config = dict(
    d_model=320,
    vocab_size=8192,
    activation='tanh_gelu',
    qk_norm=False,
    attn_scale=0.125,
    bias='none',
    tie_embeddings=False,
    parallel_block=False,
    beta1=0.95,
    decay_fraction=0.427,
    batch_tokens=65536,
    seq_len=384,
    steps=5590,
)
Each number is 500 + 50 x the weight over its row's rms, rounded and kept within 0 to 999. Layers, rows and columns count from 0. Numbers have three digits each. The size before them is the row's rms in percent of the matrix's.

# layer 8 attention key, 256x320, rms 0.0425, rows 214-255, columns 192-255
104:502535531510513458523571418460499465591457500458285501523521525470450510512501453554533504472520517491527582467478561555514498537530523641451585523539499483543528458567500414432469567504586480
100:553547502493546458453496487545511427567416551558358524488471490474487458565560448455557447519473529463518471467505439461429436428476497585478635460533579426485467481459535437489486498500510629
102:453510465545498541467521634563502571440523565520715467456438525455521480490466540450476513497518510492488445489431494481462497462496432456541481503481499447430487488500482635629513458505446466
098:422422541474526489501499477476489460548525445479338485434550473547578439558523571497505495501411561478553511555517488605531449466476525574455544494469518522643476521530507579484450484536470514
114:559462504429461466504546504450378459542492485476441448543488564546489526538523493529497566483574508470449568529500671502487498450452556492423597534597485444489499593445510368515582536469502470
100:477507513490586519548488493415514442559582507567406431501444439469523399520524496489447509498399509561568531508484505492515412457496509574449637478501482378521433476490466514426509433456518514
109:588453502493465511432535417374532535546531449530410545480486472470485477503519479552444512432578473509490522524519613506499472567521528562494468553615518527559479448529505369392420494560542498
108:475567559526585460503472405544436436587508510507367417477487491510462450531526464475551503460424564476510465476540445476552461545532511593457615533496451519489458439505491502456514530479455534
099:429508445570464511561464589472556566436465532469692452590485491494516582479517464550521460504517453539478505471471459491417553478510444392525441530464526511417544535412486578566424475546536525
106:459472492489490546587391588449415534401480532541633476490483463528499511495472507512492486478636530480524445543524571524448568495497497423502432547507509467371506532464472526585520453553469480
105:502428502523617558463544475419508453591500515473284528470501479554537422503538533398559441512457531552511540511534454493416471509561572603513568492536547452513399506443500450441516525471561558
109:494606415491540462433495516527403517515393532603418524441486547510564430506549503434513469475440539437507511513490456473472463409524492649513523439496469535461481492448466557487466552460468531
102:503541468416543521525530575536508485483490564534663542472455470458471480463453472489445532448466497474517522504447372449502433426424489457544542470453488475484452484537536539530518451495459558
104:472445539519387490490475606483558594433536527474689558508460572403463562477429501542433460557582447547472476518468522506542514459468446416572362477532541557494510538486527506598447414507480471
101:464545504530401548475496614516521525409521518470697526513468507470476504470486516538442480526519431502462506497511529452450561509530441400472401531428509512446497547452519614576474487520498490
098:556539514431625480469461414568464446603473539541399469473489546477505572481515485555499470488502550439510530413464422544522456447538569530522538510524529435484404532470381339418557487482418531
097:498529490524453531469532603511554563389474475521667509467544494450439492439485501545462460465595440518467525490497546482498575534443526416526436518442504558459523557480529513541535452543499422
099:505549549463535507473475373532504403589472476537361509492489471514451498565481526506541477494436581531533512459489501579528476469472507647415589513543527475498484438557430428419497538481506548
111:443504496482571489560500465530528484516489481475408557466466580509517479449491475477522467505443495503530509514465447521489516491522505642545581430511509509457509396430526504483483504602525503
106:521469483454530540539458503520482543427513486439679542457488470507526514507528508510418528553585464488547546572528577483471516467511478422539473501572523477473507488507516509622534420539447458
107:481485531480585508565452463510470440601581512501416457493502493535585409491506539484545487481351522556473494523536409555475493524506521571527581519450515451562450458543532609492428439528503521
109:426534528437474508468509546586370488439502549529615482514453509503468551560412468550475500521453466518524445525468460480451478403539476450476491494419501415418489442478440519515528532427438559
105:487551594539568513486457529525448425521515552478447407512476560496537532549549435517508476452392542486546515430493413498436560529582525569420453492395483468489437456483470570457531553531551465
109:484495480500490471483530643531427540363483551491587517456506498419574511509451483559451469590503479499507453484467491472451566483588447389524529379440471422444463521510511488525589521445479524
104:524558453500489479531475373536481452612485469500258490441507512555497449528523479411535515498409511519507519504483506454547453471519540597510567474526481490555565518538462483430506565504520501
101:489536514512434482466486629558503544453487508499695478538488513467514512468525494568462495547540421456512518493494467538464580545531482422494406519446435532432516525471543591587497503522452450
104:438484433455482474514522612550500591430497582590649510489397537472487506565516577560424511514541477528529477599506519478471604464503441375475437501387511500422465481510534497553536457497464467
102:565540453459545488519510402462496486599512499484292479511571470521464524514489435514499484452501603488491423440494488518499503478475505570469576499538489493493502502546411441329470509448520580
106:529493481491545453548486441404552469561453528526387495434526548505539384489520467471524513519544600441532511544491563543514428578433471574490634534593506540562502466518471494526454481560541566
103:486468489451612481490508344487499491611532549511248517447547409491476517514533490493491499475485552441544534490533445498501458488482478623468592532593457466565486443566467430406511512463477523
097:499484525443448515441500644516530489398464517532723466499513534492543530418438511550436505490552453522490495486496481490436592491548472388539382459393467476388530521513481582564479463515471459
103:460508502496473492545486648520501541374481577511713502515521553485541555441453521590509486484502475500498413467545511473453541464521474415522388410401482467405533492460487579568493423521473479
105:554524533426444466610498453514472511476536497465545534490484531639532526484609426450529488435598509534517513468484542492497411465405456522515572538576567534566495523583545435483440550547379532
101:473553488452603495520568387485454454585463456449261501456509511522537506499584484424555541514530572492537503484506520511552457496542530613484644541553549487538524484521477413405521521526528511
104:549493505482377476535466583481498573362530463567705454555418456406520572479479484498387521529590463528507441458506491535476519492514555448541416531475434483477447505488449567592511506499438532
103:481455541456614476522493387451478438528538437419267481469497530531534521496511479475514522452463502512515477497513435514535400545493525578531584521507548485488497381518467547485442446498498495
103:416475505510584598548492550553538473516503473538500494471475425431535463418511517508434555527500488560436375622518388514498507503539475475506458438471452457455485512558428681546501340518533451
102:491501528503611478530478377456500400563488495516300521462475485518557483513556483442493426459481535511460554523500466517450451499529573585473561510507562417595429434508453503521541485551514504
107:476466517484607518421518364528533446575517434479295531492542544519525470455539490454519504468435462484497489517527431488491482543512528580491604511533540479579505489517490481373545495482531517
106:528570526463490542556546546496482551453495599476627439505485534472466536484563553508569534497450447468448467497563402489484545486554448468483458458380516484398486484473505643493518492468523471
104:534481455507426583535527511497539583436527554588637571543497529455482520551504521492425545499592428543532510511497535411539465459506514390574397522479502511503561517505561504544550515458491490
102:557432490503437454500492639521531572409477499515689471518460513503553473515388500515442483479518411532498405478467515490475504466455452375562385557488418471438507515493539532593518459507449414